config.yaml
n_layer: 16
vocab_size: 628
qk_norm: false
attn_scale: 0.177
parallel_block: false
init_std_o: 0.0
init_std_up: 0.0474
lr_mult_o: 1.37
decay_fraction: 0.764
batch_tokens: 16384
Each number is 500 + 50 x the weight over its row's rms, rounded and kept within 0 to 999. Layers, rows and columns count from 0. Numbers have three digits each. The size before them is the row's rms in percent of the matrix's.

# layer 12 attention value, 32x96, rms 0.218, rows 4-31, columns 0-95
107:490516545531483574563552533556427574478469462506579531575463543543479511462533447455472622528584496466465499534551486532469567516444432435499526595513586525504511493555477554568565471428492453492427496504483558485502553585521496435501552517508519570473419514437431559506402617445416554546
107:562450518565522505539510473593499474496507544501497597482589469518531495454514517461449572479594527511469591564468574456504589563415539492506515452431522543506424418592533568486563471410385523447461515529534386540499499485529557503519582503451459559482508577438482451468520560536413511499
088:568447558499451476522478549556389492500457431533436514561562498469535593538452553403477493469521500399496507502554499494460569439520380552499465535514499500446572527454533492389594407498530489474478490554563490507527596518555416442519514559495396502583509524573486508498582506440548492508
103:496481511535469574503466441496474534634550514519465544545517367439446432458454575562471570538420554515470519553550436569491440413450526521487501547520520536589526486401543518543442541529502434461478565512479530433514526419512588431477478483545424584460509545477418486504418441477537472520
094:527566471500435498522432550563420490528615561540527470498421530427505553446577447467434496540458453516507481574553512515443491521430404492534593416454461439481591507427522508449461471440464535587480551487499550566524492437522518518493452561361511485490480502559543496412507463573444555492
099:552488543463435476523445450492415444555486506557460541579526537529469444627551475464494570467534513458546492542564542647441498482505430464460458511510425499523521455436491487542531439556493512517350482447524420501427517446462468555582519500436456504569600546500462526510577456544532511544
095:458463493539495447503450541507454463439581590423422510542495465465416413597571559481548517443459504572489460486465421541389510496485558485513488474505474542602412549480478530415506630565461485490495460459473440453535396516535540545488597488481510473488473483482500440539456443467459473408
105:562451471420519458433508415485524547581509489511361549522503541493502460569523522494549445534472468529476487598521517551635509460463569508510533509459429478506557543470535491473481466383512489479543568544444470480443499443618499450385558553554490468480450468426524546515537562515422554441
095:536527485501584595504469504485456595543471504506459622558521467482426567539504463518448459368521541450500477565492466396558484552527465516511551493514551515502462496551456497547496494618479414551517424469491467562502475545420534560424481489558415463515548544545460420452445536383531521534
088:346539530448467546450521431404506466466482443503509498442540519535433559592468514482522422544533448496537463459531534548511405475593558435546431473528537537515556516494406510511494519574583505522478524525439482456430439509462484533442552417543619554425511496457539548576494500437559480489
103:555424468467548583481428427510502557531576400513531564551478515615486459604609474553520541418486461480543437411521392520484491486535485485526510439471473509565499586493483439490549555496587496515483460419424519497398522471507506546438449449523467512500568414533560566517459517527505484495
090:544533467565505486507495519411440509436480432606540460409512549465528462535436558463473547519518522403512502510521481573430502552468487540506547506449357519517499509484471540584537372560527492521442482500558458558564527358555540464482491520554459550583543453442468542479559514418541503554
104:401476586498474497494431469510437470434484477504476523491424581463532470558498535465523529436344443521484511508484409492414533504452550545498552475488439509457514561470496606446492560517522480548482522539475490490527378476570534587543579521662446550506512514560539468468561565472483501515
098:366524564562513555558441457554458519554450475385418505446585512495521505502450590462557471553538574463489567531460480497557528532512456497537472514461521536588510402498514492430416521540461499550468431546472576499440625506432482512545480441500511539485437456541496435560581482459530547552
095:570546406416549486477432476550460555482413457456444510472447420567413456427474540520433525520532475442602429427512592477503480566491438422424509482511481458402448516476581556451455498518519476579495492463477513413502473577496508580486450517486480548463432521586527524482467508457557481575
099:565456476505510561537443389447423504594585462479500493468492484518500526447514540512462484554578542460548469486558575461463561502477461501465500542445583529433472488456488577413520448504487496512444376407572494534543495454462638552548512533432466526478457572612481542458525421485559493483
090:569457458471535441589378486475525564615503497518422571537475574484477471500472500509533535515488538473559419538584517593524539548477500525530594548432568480540530443506465564493496415548561512588416502495483455572520439481518498532526415552584470490543489477557556448478517483485424518614
085:599513487449554496518432535515418479561520490523564446415422497460465448455523472464489552461446478464515489472477489351446451620440429559444564506499493460479479558470529521450509477529489501522548449428473568472611469460524542531519396588508496492489435473574411502457392495435499468519
089:489475466537461534515525527514550528506491528510480547586543482546468492480514529485461546511541550546478572485496550556449550504456418505421451502467446478531443445443581516572584389473463500423496483573566432434541551382591475483553451474417431490446637535442510553486617482457497503554
119:540535501568485516487503569466429556515541449527503514577528369509471450555403554466505547565464508511502576463511417508547573466525439514608511537457409529453488479588489504437432543563417544554424571437491521526498474590586490510436556485522484479641454550538554480475481518506497514502
101:466473483531479435485568508405480522517449546437537534430478556541512455423498566602509532515547480454423528453513582437519532584518455469575523434430512515492493529483520462530493580440514461557587534558462526503480444457574587459501482445417487540505508429447453615463362487448536502419
104:492456527457434469534486492466441424575497537405352550529540495456395440456579508490589490526474483537515465566511508374345502420537502426468508483538507425552452470570510531531500531480389503492563506486483522522429545555594564502536519459545508439493468526470540494509513494528496546505
102:475492477509479484480561489559483604540482484569511492538576471532529582487460473552473544558558457446495549513526480517451507458443474558528458513449601518498471505530504523482461575471522564508494476468505486526569477487439546604457508463434516324422477406455558537526340563606531471482
101:483519515498551458478484558536523450506558448490418515421502442511569438584488468516456477453592543484516474448543515435548522521528439488452501452536563461497531488469469550535488498486582470597439408526538565447505554469455524504555497383557461370520607503440569530496604611511504577464
098:549588551451515430478496528585463499521353597490426519543562495475481489478522535528562546482495466421442431506489522488514473556486468534497428423574595470418440565599593560464476467559534583502582538514479531425522470467506457524586546442486440525464600502488466476503498534556485524509
094:464593530536588390476513460489456649437510542488525569548524590469517497493431511598486418473514490566468434502462446520551549518515454470462484446533469567475476470514487518573572497529508473470434517511465479559567478418498509642589549456458457475422456578531494533576511487472524534459
112:465528566488504570559483569570625541503504432520548445501532563425587451583467475551456575520579524555487480511459530492416482467442520513473552515467520456621528556503457406504426559517510498509510451539459495478506544551486520559488504404546566515554587574482533395500570547514591530473
109:525562561586514429568441378547526503532529452501495590510596535471490518507544446450494443510534477453539571455567510541522514294521550458484484462457492493554586463581406502492458532520462544560468479586556440503443496518500536506497472457471510544475567510510604452470489523510527542539
# layer 12 attention output (transposed), 96x96, rms 0.296, rows 4-31,36-63,68-95, columns 0-95
121:534471493585427506446570491497449476546547546484491613552543545470550422510488454494501534515425479470495473457498556448447514495554535403519531469546378526453490452531549556456544540507474524531511630399527406490468602502513531541621508519629550451467462546532508548437513437489492497497
124:479459439588447509530585474535536587572486430469397523495538565474454467505539594486566476542466442496612539442498529484571568520495439481513489427465490603443502468519454443497533588467490436550488512451437534531462509520550560563593510459576453424515512559500599503458442432511452461457
097:502474598509464516449476502480447561490523516543562514672566514501582506545566460445510588416570503553533472455568471430417439506520509397493497429519474511571464597512552412496450542555438497546499492427473398458557547517511499462545570505570498480519497518522434443545432478534509505506
125:516496424465572476441505511367493455560477497517567500503431501488530450446485439507416506515485483533536498482489477502419534527564563450437501501384542514489593492553593477471515529429514581587444510554534479465446500450401495556559575565516549472451531591571506387468499443439497424527
113:479425555648476513460411472510505457522469486547457447508588437444506559526530470583527529522425456529483582445516504520549601443563504538553582479501568612537579512475425466508548479416407442529534402540520515527584497432547452446502557560462511494519499473472516503524528474499478457434
121:450500465530484446499448444421444493498480515559509522547533520457519538479528622397420561549547511525493535455558452399462510531547488403575364444580532481605497566514501480524504509500488531571540524517476402436500423543457466477489533462553484468486426532468547391494474504479388483523
101:441457506400453495524501411492475459579482444487558456373390492479475488516447487455446463457494475504407548575516450558460479463538488591449489489401534481448498424493518599545483472486549501537518401509523549463482392517516533420450415540450400463519427526440554478472531516523501550471
117:502617461527495531472560529498558548481515437505514498494541501476378477522491440447506418542504532549606569537434450486565479558444534448584431473494573585415498473459445405471439536439498449470421519565510505464496450469545534568500504429455492493442572519488503417638496539540505449494
124:543501450580509412564511508541519439539474517601500487463545462511623434503477479572449537516507435515552478420461550422482552478463532546459455433618494507489526564376426554537562495591484546487489567557429504556510512540487393468489433474410533555498544530507527515464452475469555448529
106:542604443401541470503507550469470495451512608483544573508497531524495470510467526442400455453558561496342550530571501471454391561473526462461467524443504409504449528503612585548461519490583552483550543520515467472480541549487486459442485440482501520506447418481425523464524494545497590519
110:457554480535508386536528505526441354528483519570616436489518456472587506491530487494331535539474555520508530512465501433503510459527511498506396441587541435521484407496446542561475509534499505497566604534525504475465513487484454470487399464481539441525397492508495460553482547433536532510
122:534481504594493458452456457497554546456535519601455508544488538470546502441537503547519474510505536547587560426499445469454595525492544409449507433525441514568573547495504435511497486557466577572474514532462440469595511511421466556507611524527494444498511559587496460614425409551426436511
109:533492498492482568433456528552526491526461531552576439515448510410520586420503474496396431449498505543472601443569486533446574506577580476528532512535563528516575468472526469554530428484518477505543341494569598475597499510547472477446494557494426454551541523492512600529524489568466490462
121:486504474435503525469585534483535436427497515424596572463496468487588520468489452474428514471517544490360514465527525441434481598543497499484500558458507446490458530473588532608386510464536609501571524474521543518474610599513529465496576489478557536535480505492534567450469509524439588527
128:513479549546579518477391450477473401420477508516526429492575422486553558440536500603441507534468480527464468467571482428526529507565523539509475456644574564550506464502454454557593468594544550502483425537447537518617467514443496477444521475465497561558532468477483502451441546463488435477
127:520468453587531506468412490476471473425452459522409455519549446447515529469586496503396527514464432578556551453543462482517587472496491568488498452480542557518587611487450519502527467494522497612556442529401538488575535545432448490494554449445490513546506524495562465423401439521454418445
143:434545501616493485490491499533552466507508409595509404461517473439566540451487425562447451545422470549534573410484443454517619522599549506595493439582528512526562508423471471566513438526480551535493475600470516496563474537500441472475551476439487534517565489501553497538453491559460437551
103:499393553560499494524400501497513444515457464545478429479518414477559543484518409616475544486473431538526490464518486544532576431519497570501560463601540564494562475479406462491574456541431505508494420565523552546654489451507428490448454541458490490565542537508481515502480534486542408441
112:462481462520527503485502413386477575527553556484471521548539604513476487473529642436547510564551503531578445515498503464458498494527434423445469461474487455545495540587518447494485583486465514527445502463396407501467437499418518514559560485572528438436429563543535446483460438508399457553
132:542511606570523477441499508585511485468474452513486473528567481495490514556488412574489492455452451455472543450545447472460600501531567482555486466433404666607566499480522539535571511552504506537526480494619488483457466493509580487613505611530512508514548524493530505517593527522560524526
099:446441500477479545448527552478489474573587488443462527471504494515462503486531444540618491509418439414581512597447466598504489488487484583438548497446503521494537475561485518509514532466471409498498584560468480570449486445463508580507483559451609448468436520524429535460464427557610483389
112:435511568458459599452469436444534485548532530493502479448491526586408540488401563501468414539470518441396477512480471558525514545608498573490437447516580513485437486481478529497473543468605513431466523526541511478407477609540529452493481467498532459487427508421587407457530588492477481453
104:492516505454475525498512466580506398520486506524463543458505509575480539554445455553566479465474445379479509480510620534463442462524420570563454518386473519441457385473465656461440548421485509535529480456511499490385496445533461496535467504524502450472542506497489504473429498418474428572
113:515455509472554522487484457579481383440513533463521454492586443598501437494498482498527542542551549472508533460457484405435493476474421500550546529622439448603470521508463538490380547580525495406491545453468410494542484526492477473467545459413518537446476527574467553507470470583467576419
120:422471553393527510511404467522501481598528484545543533505505511546504550490502585548575507502538533381445484450556482528539411482540490575518421504625558501517419370550430441466545493531540432472461422529447506532493452558609463475428436516466457501535519498510476499479470522434489489448
110:478545424496472495502493535454507568460507526503492641463461563473504432480537580370540433483529391568546482532458574530451442479465478469477467495526539491383485483517457652539509504520506499482465425499385547492516483599557488493446431504430494479444484486516468604529496459481468551547
113:573419471524528501525547530632555493472470512406427453434493503511507548411537511545494496576447538416492506459443501514494489490502491492530560592458432391553505456538490465550416515447476512482510547445474539465457494500542427457574449529510474511435445458510436590519448561556455659453
116:542536443594524439467527457611562445470516489487432496451549510541542530516504553449477460531490450511414585445510556375497539581573442456577446468441488504511498535394499505614486575459550537511554502512519492495427574549437406482529575466500517496475518521465568486439445477579469544446
095:472523515608529486539504508530479508455542481461401433546538519465443452499529433517446505475536416428536569474494444538626589502410495467401510490538443529429455389552413530529534443526446459511380467549443466420490523480477496494545552494531508494449520513559489448479519578493442516612
089:523509532489537462472464480465408489473478467341505501401553557518533413496493584592544470431383476457471452510602455564560498493470439513630460460470497541519447468537507500493545535526485505519586489508601493483504580487511540551602450481521506502490531456480434515424406533494465480548
088:542477564546537507498487517517432538494501413463413507525566567543545481504504410451355520503565432473597539454439454510475520453451477482585445521443532537514517442449516561520538516490468427479506466467441435464451525586548399505441488472550495461434556509479491454439450493534380557611
081:469497511497579441555368511476479500461509379540544499446462493500509393531528486489533476499484569506475488562538402535527529454467504428550515524478521431497408448445408498630558528506549435591464522481552473510479533485462558664460477483429494535502515457521472475440465584514478479564
090:483463420566464494562497449459551377578440462505464530553563524425558602508551461462477565534525460553595532467534575608522550420507536511517555506541482590518562513530523506536478467441407458566429444575479522459539564477569463567510471466556522490531472466512444557456571438492458475533
080:515576559595468497566499539498434548489564448556505465479433552477519538466495516461508500469517390579479549464472496498421560474475471400510344420487447572510435532490519557472517455473554463516566517484395477441399466504527411554509473442528483467465440571575515498473480566568507548560
093:424553501392466386441490531552534557490543445592503534427439563508496545481457552504523542509520452555465443528475494485491505567496525522426407503588471562569553513559610471549538540593548511537538445569506535516451403522598535528527516574445516527550408537464492487548435527469467471458
101:516504568518443583528456500410484503490462591580523509477459485504517430516471483487447499511489645548396477451505515441477417564485596432508543550488501543561614431502427485532539609507511487493449500478517513563472431483551605525567492584453536468488445530478497450562517472496467554399
088:545473455465559403502415469435429550477519448384516444510549428554521450521495594510521370525455552468552559578535483538575477498446502466542484547554561500499512532382456449538569526496543506467498487525605462470549548406500583544527450524475429510542546420448495499452545546458502494519
093:437583469454453506555493501506505557486557574675575454495451495457474492497505516504514546501536496489422516463479474450524498556563537428392452415493456420491532542562475561467480504517560453511438539465370506542479460513495550456497539531464592524542468502489502457528472474560597577372
095:553553533486424450549541514519465527459447531504505503478479415520578468544475561477436582460501584520425479540506580435488435481465588452463523471517404467582530456454494491519557545448463524433496521463499578478508415522557531508534573531492537493403374570518499465675505518460521536473
077:512453549491510427556503452476425534464471460545455483544509543486524507507553438516500420517465584510497602604557484592512544493470372514506656424453499458474424485508419480474526521551453490516532431430504506455492516463506484445494516558489397432444593458482493396553552535537436501484
100:460466449420454358582458555469598459493527599564429486456544537497482503435470514585515513485614456501439453553480491581539466539566524387444519542514495544506596517488560489507567565516485519567423490450518551434515503499504527503496537555454524440493489434466583451512509520502391527505
102:459478576540525476504554494509495506479567400531535472479458589438513466475501516445485441559454370489435494468444402449506551438513417556505429475480516447494458520498437536471488510480444426550475525421427511511423588524520473585471558424515507488529534536497481473498413501615499611612
092:479410522568600498440506501516564483495455467428497452622540537568390483511477539513482455529533489417495484496525499493495537455449481516506474478549533483566581402492479448533589496479492477415480546481481459526611569519509503462520467493646445574568437435534561481409431471466490495582
094:529454451553574426539497477593485542471452441352506534562568488501500518571550531500484477443484464382564457492572474441522537464480406599486396509509501441525462531515503478583527458478497481464586457574527530545582541516523526517512421481542500485561510448476480586450485498385508564545
079:526580526568495478527497525518506484514546443410506499571439507414540539504484566473414404474467540429534462535537443492530547434458477449508566506552535518523518509461457422601516548481481484470529446473499445456428492460534451620596468480458578471542435468498507478512641541470428548628
088:550465435484555464424447488528552486494457423412403558596521481524492533475527455516474459495487521510535485526547533572475538484437452563485562532573526564488497491559476426507490484475449493506479476579574468506650532466437470435405491466563401452511512415510571543450521499416430393539
085:477516580470582555457481462530458404454462485437496493395493499646520501537457491523497460540469492545424518560527537594529533394481381488533472504431453523428462447407472562497471468443484485440531512479511505454493531543497440533487474497560473475473511580545465476457389582563415483573
107:469454611462505427522461470463425546462482494570535461463516562489589462524499500454500448558491480487627573551457463515518503496459507465633435565420584532522488415483498546527599550567393579520582416534497497495443499526505496490558535523463478485426523479432510445588519448478517534547
102:419450451489565570469525466514536422449548480382460522496581517598557507486511518519584589563514566431527477521590515488484494468438489501506495509526481575459574472471496486578535581483495435548468527497601577554537480554536621478519485607510447495499493502427504467538558431456489487394
092:429526411534517467439559485571599542556606519563471466447477597480515507478505460432419491530489375545484507513430461482499457536503538503405445490538489613450477488503527603500528504488552494524468521546575523530482480498558476538458489446514501468645502433433529487420429480470466447580
112:460500482482496487578497476543426507484510553620500512482552425472560548565491499515546622500565444339591436544465476494513520538421444498523447416596483473565463481482548506505468434494504398506503459518435520458513511463499497505514514448509557569423456522550435468639497533496497479434
090:610497580529444460568423458577466470494417457343470524451486490574471473532446431507363529479518432507548518547430546450480478519504471522528380483551584380503505494469517566450494513454564495480505425502433491518533521467537486466465497508526440455473408503529489516516477545550515572532
092:512503554500508576382416558481492476474564498465425526455516522494462498482453531522449450568501489420463399477573421514441532420452543434543474546604608568511498478443487525570513521444557466536469539482532468501570513576524499527422482432513387465489413469544550562505445506580461430501
093:533405516552461457528432532493528534537535565564519473436468459453439572474466499584561442591515520478514427498453497498592543429493512499446470476526514445577518486397551478456477541457543463582495392519443488536485508553452581581588484487460499522509454532568522497576501573469463524343
115:512511480485442487497533510496542554579515476518494529395423451511499603483514460486488627489480487520593500433406598541430459571527562498488458485494556416434492533540572492419490445487535490516468486496475479374454525447483468469383591452535570520477581473459468521463466585569516500559
099:584527410511522508562540528478505472477543574454506435475504588448529467526547604475515548487477494511418468502536503452497451527555543450549548393467435439571478526441576514549522490497474446462536476462497492472439521488469521609584526528484606493401483464452499472338454528589513581503
088:513474523393420537457675500454522430514447493440533495449485503495482514536463422480433455546518589588454480523476393541509498589557510483491504480536535424485528499537488467452515533581543528488525491488468523514592469471566442517509465588553466513537555473485479570387511563546473385556
097:466532516516497466552697510469418472437476565426522478444460498502463589458590489426460516462501434579487432458528420516574562480531545451540573487444518487528498421455567510493522473498444556572540459511522493485438588461495400507519520458471503480510475512426472443490485424529520500613
088:440464512577512479429501574545533452500442511431439452501481611538519527467550588411503507503575459566530432521389445531487511515497520512568527488526466538455434500462479566531447536509499509496556506527454424417496508562520441597492497493486499418458457496515544462353449398622468470522
089:558507503503503520458464483446610431529556383497438529456534513526501503542491464590545485471454527470525547484516488493528488582458438459583469508412545499452544516557434457509485550459515476396466515524390536408385435507489516524402451435501555544458516412414421498487395544452486500499
075:485498463601571555431288470525551467558428514439516496454480503492436513515547580539519497461545502535504564464531577491524485432444512482441482523589525563524499528451416516510446539361498478518525544456439483522586512460459478515449518513529504523481510483576578462429550539461436524460
088:441459463501436433464475558451566445568501529633501475542514546615510551469551514427480484557482516555598466538412440509532502534543550558546608492519457500558470547509436488540519508530559478495503550546494523557485494455580440521467469442452565456415496443474545520393485414563469483402
099:434534521574498574445450499570561505482564441525448492422525512610435507557468457396604484461472487478391516499553567442582537478455439454393595508458485560504499471393502528520525521499464580466573553452393558529439507524505491518520520426463538470463511485467522418512488533486473529525
090:532564393543582420505464510567488424484479513510533456540481418464555479456467473533448619370450453509519521384565539543493556470494478538623446496509492493478494432503526534480458516470531483534516495431546501398562548505492515493554535581498411532517546577457462608566455534519514481462
068:465473432531491508514458567385497537396532501542443486439484513539502484541555620424533492541532465481503513487475518457518462534459501361446512557390542466429541507425612465515460512490508452466566574529398454506385550550461512528515471455469555521426448457455474445432447478524469525524
081:479507491394424450586533493564440539533560491643488550553517434514541427509396465592497482504468567457488557547488537514471496553544513541499420438450522426528467513581504538518560501558553456518451427520529464489526410514557556441544476579544523501575491487490489563606557512456518514411
098:561554442484424457409493526543542476484525497632501447536578462569474416495507546461541467570478566414533505530502583453465494518490457528542464478494483496416596502459490528553499570510544370428496631504423585521542480474454519487505500492502564529456481396495488527474430507583516477434
085:508536497534428435498498562458505523495463523651490460522491545531545529471574533528499490463476497573506484556430460542432485543523548483536501444465431528501542556457425465431490541598504415506456576574523504479480499474421390591529473525506530393440456489401531477585460388586481477521
097:480560530569544525508351516543458561505544509558473460397545494529433481448529562456519490449457412501513476562496533466588468511532449493358485521553468468514462460369513491539499545454486559551551582457461500579453546481393538509544551445465596490496495516521577429524521527525503556474
085:510545511462532482596519509577503536467607476471404541439563426464494519536535533592493492484460453499432474525503453478605506491555471503556440568446528440529463495430513530554567530513473507485451405491584522578469464586573543484493558654410541470493527588500547507563524450490456531462
073:542495524481501531412286471483465440448474434420495493491560454522472436491501526514529466486475445472518418572497606452488427503444444500464457531587443501558439425509517535545487554481521484384550557455464506512511469517499534465466497479562550618524531465559534482390526520534517496481
085:499544492538516512356410540468546477444474486382462455457533472546396438478579488449520460497546475431549518507517499437549492477392493495466465499524478511489574492510439550512438540483488431468577631581466501488462520538433451507481495444502529574472479464527534540385433425521480598458
067:476532416557561493382286533438502500478449493543527471491476496547476461500586623435488460488544480438578555465513554512550501438569525461505508521540434464556527503437527512508461524497509459505574612470457472531469504503499475485488486491514548574442507478529569489430484415573473537440
072:557531456565523570408358520514595497477463463393496506443515509538438477472533514512527461507487466468474529487496545480505447493447456468396491531613433525486514517396488553526467582476464495410528631529446535490526516523398454531472503431527516550458484481539524493371464535567506565515
080:485471536520495473528623507435419471536432531499499492543552586503562579474545455467429487434487426615554377496508433554509624456508519555575601482452517547542539479532461447487506468522478488508448430535554532492495531440483440500507486467517432462498517452428480448482468448541485392597
093:511499502518528598508383470462523448429646520519429503453555508510438511501473547463657530527497506471434407500525481481453484525457424405519444478412515538526446512496497538505437569525580539478523499504401513461471503562448490493497531497453568504409474479522522408574545564573466540484
090:584491523425384563518516451534472460534491506481532659506569435489570501522482361539512480424467543511559496464586527421434493500492411527561433464447533509509597549487434447459469550583545428535454512551556535567484467556476522460495488525519495546546462469503471510504424502443522548450
096:477478560574476583518414450590519506499549420384485574425559461472544517552437497507499560471492522478523504465536553463600471450453447579458467511573526549484507387536511544532413584426515532473510510477473551500538593564556510450467577469539572530489444506505570549436499546418534520449
089:544462491462494427484608472478458502521491469484446519591512530558444374577533437505468409526571586445389515539574490471479484525496473460506545587534514523566485507546449510481462509525426543491497527459447399492536490518534393468484474486462547548517513512532463629503506456527501529661
091:484456484470465409583455525454417475540507526514541447513559430508580445525562478489422649521500501486645473534437499476543501455523545528547459513443530542449481520488538437420546445492484456573430467571541480508470464449468571539540539468484520476561423465446535476497522455521469386387
073:461485511458561499568357485501427536536459447485482560509507554524535506571509562506427420511549428478574505440471572511520500542483514478462508561603462451529359490493572510477417560514451537545556463460492447447399562603545534516449584463569433503470523553521517463472484530510522565449
085:450440500474439488531529526492517585457516440588523544517511519532457420596574427438443543522506478461482486527530460475444507520538460505477623537376507483484518514467457433489564434577494484543476484492548526544499412506559590400543448494442539476390517449454549520550559461454457487628
090:538531504459578486497440539506423496610471558587538546436542506461509518516498515480450476523385491555440418554564550442594471464537538428442439504465519550496551577455464508465644456440456554478467463472455537590503548489524552474509536519485517449483551476502503506626488490433432422441
102:438457464509520445514425492520428470518534495523541510493517384532475494442503576517514567564580537448582585499498516503482548484644514512600355499364497542472460441488483472578470472443522421548547451529483429447439517512524453524502497515543615463463497466482527485517521486434507519429
# layer 12 MLP gate, 192x96, rms 0.212, rows 0-10, columns 0-95
101:564483422528477473458521362452473491465536532505575507479570518526536582487490542507533595488535622432445495449455531447454592444499492518515601487476402509461497521485498482510455483445518529538620504430479439532514457531498527451416446569434531573509551599513460498522509477413546516409
096:529532474521566549461414501463406458555497594504569470530502553441460526534515530445508536454527480528529473490521571502511532519536622418563484550404500562528525594525501539495561411516480524391584470472524554521430379539535544452489486506560581465420529408517517549495525468421521492577
101:510478600540486504431491520506458480411470363566459436579489529458485463486543473495537532506412569465534479561590481527414628404517488461508598514463553425478502504549501600592436481530474536493537494480605478472477504515452493566541500557518399459447490548473511496515488450527534468433
103:462580439560501474419501455518415473472481512572588515427479481563439554487478471489442530559507526449536513478433457493404594466450507441552595394495477440498420474517548523542511440443425464474460405455497539521524484463580499493444508543521494413415526466485448489549495418447614492550
100:504593418491500466515476541511523568498419442450504491479542489474485555617517579411426512529488573451537545534551512392485574515514587435560557484537458499528453481509503493502443411384507487470509521545550422563521471477494433552438455482479533444451449395423546555568456449493525442446
091:449487540526528553556439501590558543508531451452468514458562566486439451474568563479437455524478446455572434550421519462421542634510478502480482481499518499511482577474382510487423558418493459470520489534486617380488473517509539530508498500537480516508466489542495381407516488456468484614
098:506586511524516479463488507458445527515492502512466516546531426483480547518457559429498436494472491418510533483508470561609525411474433514553518604551559381532550598554477425475500461425469515535462494483530602538542515620448462529495493551584492372480559487493534585482483460468477583565
109:513425456554563516500516486517498416453592404535532511522508527578505447402583471609456472529502585474454470548396445481481497452512473504566542492553537525553563476436565478492510451486516500498574521449521472560464532516557542517481457424550524468548561536433438569603535493515580632468
102:486575468528500449509498539379478467542466455446616480530497536514539535496413531491481426523430585434477479500448517442515512428461593523638519497556425491412470501568521610528407479537504520516509480473582468471502473472552534541531464563424588495452415523501542442485510433436511512556
106:512487457544434556572504528472560506479538474462464456425602451414499504499519539520466514394485576485425508553549449383533505582557523413549584433579563479507581525473509591498593569535603520486533470467493502488458462520510516525437504531503491383566497505508578532549516521413546491496
106:557494538520489522530457491464482494371503487473449422557538572506506569458474458573511525435455496480504571418383536549444631443429544546559522497546527382485507453542525517504502516461448560607470493466494522545432500463573495515508448611578589495482520577500559520473541541444483503532
# layer 12 MLP up, 192x96, rms 0.218, rows 0-10, columns 0-95
102:492486544552470411493435526541522466544470527464502474509502365518491555457479446443452389525529436507464436510464445507509503524499540487564474589486539553442506462480489413484473555463457568455523532557524573426523551528588318554489639488456496509483470562483518443544509524549526519571
101:452422437497577497516412498495514402453458446497418494399551471495462463472512453528465474511520505530504439529497538547514478556532472564465544461496428583442489489501455572494545494491578510544447571490517437524516520601498580494579466423506459589400655578496537477534547471531530578442
098:483477560487481514493499463466516577501512488538555426461515585513477475568537469633491538490448508536425429501447427504452457539411457557505505476550411493417545497527581515526435473531434494441451506488516430453577431531502456498524384607441528521469571411504406438407517534449469543493
107:429501458544520437538546497484443584478481499453581448467557490531414508543462548585437506543437481553480470478465489558507493487570534499586509420474473507496527467485480516453524474480522518467455419475480559496528524601516478560402420507484453551559640527420501571513505471413599486646
098:542454544462508514471480465415535506442506542447447437510499543480373474558427504475502469459478552493499460523527556509504446539469472406387485389554530485435541541489548440612429434496543472507489567499505486480403424608514464547558540588455473523479449472494375491494535559500462560552
098:542494574373463477467656517468561481502498476565539516515558503572509543518465382491503529514541539539509531430535414426514590515637501491518420565462475481484486529557557526520542405564491515506454474589521501537450473495477446476513524441447438428504496473439488462483521604549551469534
096:483528559581499503451478515440500440428459480445407419438448505442534567500487571540472518519514448411545543529477474552543467502490418474463508519587556429474576498551455515534490454459519494528517510597583489384535469537396536467479436455446501487457434508629387513537492471476573453540
113:608430462623481635577512474506581519401462562426520489498518491500422465461494513464568520555522491500433454468515501542539476489538547513576553459456565503538524508530471397502531459506445488470499357529523547430486485450462491525431513526510481488515593447499522417461395501569522472554
104:435472530459506507491485551475527451494457479432500489502500478466466589600504478545464457485470514472518496468428544477484592485549479491547479412541491519590562619506489603584506454441468564612599493550569465454536538455565552458490492566450566395560511523493565525438523469459434444403
103:477505405411446505517487501557533538446545515484511608600457481521574508485415527510492433549437514564449487473490534620474427422532449489428553474490516522497408497552584494494460391457488411540434583547482471498457433465541498513586483421527429489433515473535460439509519494479419450529
104:488457491558486444514445531480418499507391505517502559496550559570385580514480497515494487568365541562579578528554460468485501509419571481494505531521442467510496467409503479532415501441391563539488443559485499508448423515532436497489519459452524454613505626454529546535522509501496434494
# layer 12 MLP down (transposed), 192x96, rms 0.213, rows 0-10, columns 0-95
103:524523531489470525464508389427455380472494550630506564465515392475523566525546443513544522501475590439567472484494552387450559500512484520471465579551473535523430446525490473498502425475502500515519523500414408581537410463474467529568439547546512554502533523419511552589449464517504461447
099:429494464472548523483639413422564531501430566562460486517456506578462548499551500485564587430521494515571553503528499550552479484557518431420410485512462637457470538481510476515504451496509540565489494489495503420495544471481539486391457405554546452407559497487445448536486527446507443569
096:535499492456541402514482487578442444503484455409425504524501513447518505500443503490597388476468472523494574507462512453530459420479457468443506446547537420506514549523622478533528518586495529412455526388491553540446473555563518438486424455459533464574491408494501525428459392480442567466
101:448549444504528517503580441510541602373474494404497502458568504493502463436442421538403530544532544573614549537543474409570503466521513506504505512503494541516473415506517499523466448499485506474463541416494525505452535527450464514540626512437523447445419536446458457501472450550561367486
099:540528587482500451511487500504516397521573502528505446588461513468583578500508619437459486437526597577399551427433504581571458486515476446461477436559471504530513556496437535407566527514535493503549451505522509543488493532545492499565513553433395623457518433559503518521510575505493515551
098:559479449530528535581355488445488503500472508537533519500479479413477434491538568513524528484437473501491436588438575466567420578450494549396674497481521584502470448422459515478498503464427523533513540474486485492512487505534475428549506502526611508491437543507519464524459372437486518487
096:548448630514450456454430445553570532515558523437444436433531523457433410479487495487446482601501496423542561570535517467478466504417490540517520513508556540505589432474467524483486439505435455519558422537416506409454530477480432528403513573413488524497412528504498469395528507544505494457
108:437541423438429438472570514524574550431507450629438496477592462431480574495498502546484521511569601526528438447518450515580487444519569456490475537461601472522515514540490477493484429449564571470521460464469536470472504560455386526382470593534525489454485475487508451521475475506519598537
105:496498610479464510496496611529429509581497438466402520504402495516620524514509470557537524445477559533475477455462512490516499548539565444481420529480479525525591491491515563458586442463497489532501510480523475535519548550502515406524501559538521548414479467536568549498366595470373551562
104:529412571533475479369537508495435506477461495582495470566478458512419474490511505474491476464466527535500535437399512555581573541524483622505510475479448508526517439508576429577492425461504421480589492399526523506579419452455502540416470432537488533554487549428424483470515458508470479396
105:506557477493516574442520483578478514518464522555435505436540464588451522513433525475563499553452447629491471454518506516617462638611574480476505505587489478557450564498431470469523519580460432476501577553461527437546458489516469528445500522487490414462462628539508473458488480441506537544